python train.py --activation="relu" --tie_embeddings=true --init="normal" --lr=0.00189 --seq_len=256 --dataset="wikipedia_en"
Each number is 500 + 40 x the weight over its row's rms, rounded and kept within 0 to 999. Layers, rows and columns count from 0. Numbers have three digits each. The size before them is the row's rms in percent of the matrix's.

# layer 10 attention key, 128x128, rms 0.0566, rows 109-127, columns 0-127
111:512541528510518542495475514529510466560519535528561510484456519562491537497506546515515578471466441515455554445537557459518448520509475565457564410507565513492492532527442474502492452523494501504464454508515469461466540468467499351508526545518505468536568559500427431521512446423469474503470517496559468516513540467488491533480513467458433488532502589423513463473461459457520581500499
088:505478497527449506504535524533519475548439468518489561448432429482484502456443453497462501423503469455543530560466579513453531557507501479505554433535447468485377524520472479464476509568443524560579503556463574424475546499476503471488526512448514465480476468453495524448459473517549445505483458512464515500605525510505536496552523468477543496539448414504506495504502516486565493530549
095:566466536504450402524518492536575521527583501529530461542529476513508496512555443438536507494455514477536440468488469488549534489522462551458482508486450531448459527485521490596525370451524466526451471472482485563469487452477517568519493488508524585496491509483500493456458530490416575575454545538530447508473458514521495493459472484515508490507474575462528552540505500534437511509417
102:506485440486530524510518557497440445477518568485576480492534516478544480453523486510502468509441552514501418543493531474578451396483552535530488517489479573458511452485568529461481494517526520377436482453500445579477485513576543518456503475539479558494520488531530552513482508462484576507534564509518428542512476502454485484518548562523457431421544548515454505478496510529476492542476
092:573451502515448543440441549499487494539539559516486554446444548515465538581514541541509472496538428494558508436528479462503516459534473487510526428453500496538591463535525510473514464507483528455481498508506503529462456452477510489557496458517526482461485542513481447550521522471464518549414499565480493480481438559512465458442454482451461454481507664466469501531521481464466523440531
085:512440532434490435528555537536531511495419495489462526489509485452496500523498487560442549462551459453502557526510574511476527515536502520506508476484546474458497592479499461490491503477423557586529522541488485487485563497493499454480553464473537477512465483518484543490480522550530440496511429515417554531516555495510533556517503486472634463568497402545561418456512485543564494490504
118:489489443545440561547508496458472529477478468531518594438516446547498533494529524534454500395474492587548544551399502515496503566510474568475528535573446528449455542517524519429495536513522463523501551493523519429489482527558456506485549540525486528475503455505487501498441497435485515459456484527488505426563481458493513445524541543483511460533553400524509525493572561485497516510451
087:486518564515505511541443560549419503509489532507523470473522531569505539492500504483491554566454546485469463469485482504550510446472542408475481503492451524514535477511570523495496473489556472447489477471512489593520553484430550590534498519434514519475519556527499569484527467461441583566496582519500530481448528509507523491463513472508518421500491634517481486558510544490410517481532
093:579477512426497524480458485450481447452529537406519533562573502539441483469548494484573500508441469406529434438525468474484474513457494540525431537542534466490544539495489497542481551496567504477416520492513468508512449465577519421441480493526461528560579511495474459495510451532432526475527539493510493484521562471501501535435547538566452534450479516490487457452515439509495520496533
086:475446504508521525474509433565500511535520516558494555566515427506474477522456473475516506468523459511490607572510555527506520443548523532444523438510470502545464540523555479484500516494472471527565535542456538419504561584518609519515531516524503462453516437513498540479515485481485496493479426410453514475473506502545534467568556483524522492563504397539473509483556461494584515503529
093:439517492469576478516533471520506486465444483525518525520516453545477460530445464521429480424529470476556517556538517500493518508509502481527548488526437516491416534498461479482495468548425556535557522494461534426526520529541548535456468529520525482458531436470541483502437507533511435480513435411453491455468502456527532499546488429473608437568469408463494538481567487446532492542477
094:519538582475503452489534532549522491504487439483575544462486431478519521459470451447437519497474516503548499557545582457490533561507532460577487485456515556448391478559503522498478516550459481451541525528471512526532508576476455547483554443513537437414495473469466552451472509556488492490540456521423464438506493466503488483546543468497506513538499446521586486474501491557500510558444
087:613494485514519529510465528500465486456526501433511531538477488579503536480522464443514529523465532460480430448489480491530537437522547483515460462566561523498516404490564468544470542483532469480447449443471452509499497473530539442511454449511471552514530512481495513480508490473416575545528585541530446493512480557484547526401503483509436561441492564528473530478457508497430457467448
096:533589518508522531486452525487455498471537479472530482578437514628506475461544525493487497558425531451484437483562452503577558549492516484472469478515569449495522484487519451473492498505518515483489440541543509511500470481515462470512453547486469611531533512462514464442467489532451558506474570534627492506506556527528518480419502480485426532527518542545495453478490501514435523476468
095:503552481460524474437482522513483448495508494494498471556494520459531538504536465471537470583471546492513435390548474507506497429463518507520411461464528520486548453494573523484478519457581524386401462505550501526499492468482491505573505503487550495544533587500477469496464477522507563491513615527503485465478485516506507497461484499560456515452500601477549530473487571539471457466506
085:537514486504460554533465495427494487497508530477561525475588514551458592513520494484491521502524511488536475459578447444538496481433433488479517535560490479506492441477467491526493495508477461455470413493545477495526468448486498499512520426540504464459556544489480461576466481469442592493548548522567444475505514508517533488436459482487493470531468583427429552440516537480383481479468
098:452448491484528452488604427506553520460482428509465472479431456385482470525524460522488449487512522522497557573538517562425483469488496464474522584457507497474473506457488511491469485469511472528466522517447464500462549513487493565515557481547500438545486489529552583509568477488552509515494455469439468495496453400501495508547427527536535520503519410486577503513494484497558491558509
112:477521476480466561474493508549502511556500511463530524483517441503478488545507507406441517457466476519482509459482507480530595583573480497568563513501483453484485496533448517566498555537421540487464495495537508381522510537463429394544515505460496531477492514519473510494502490481488531508516491587477522451446514562471499560567551531431476427552476583471539533521481556453477495491483
101:464472482522544507510538509465449426481591488415493512517507507508468557471518488474515456526469563476520462548482486540524507469528531459506441505506439505463523412449519453459491499514614528481455431514455461530506459472512490564474509531570472475511478544522561438511561462407494570517549553507550423472473485506502542437494526589524494501463541594482498554502486526470444507514534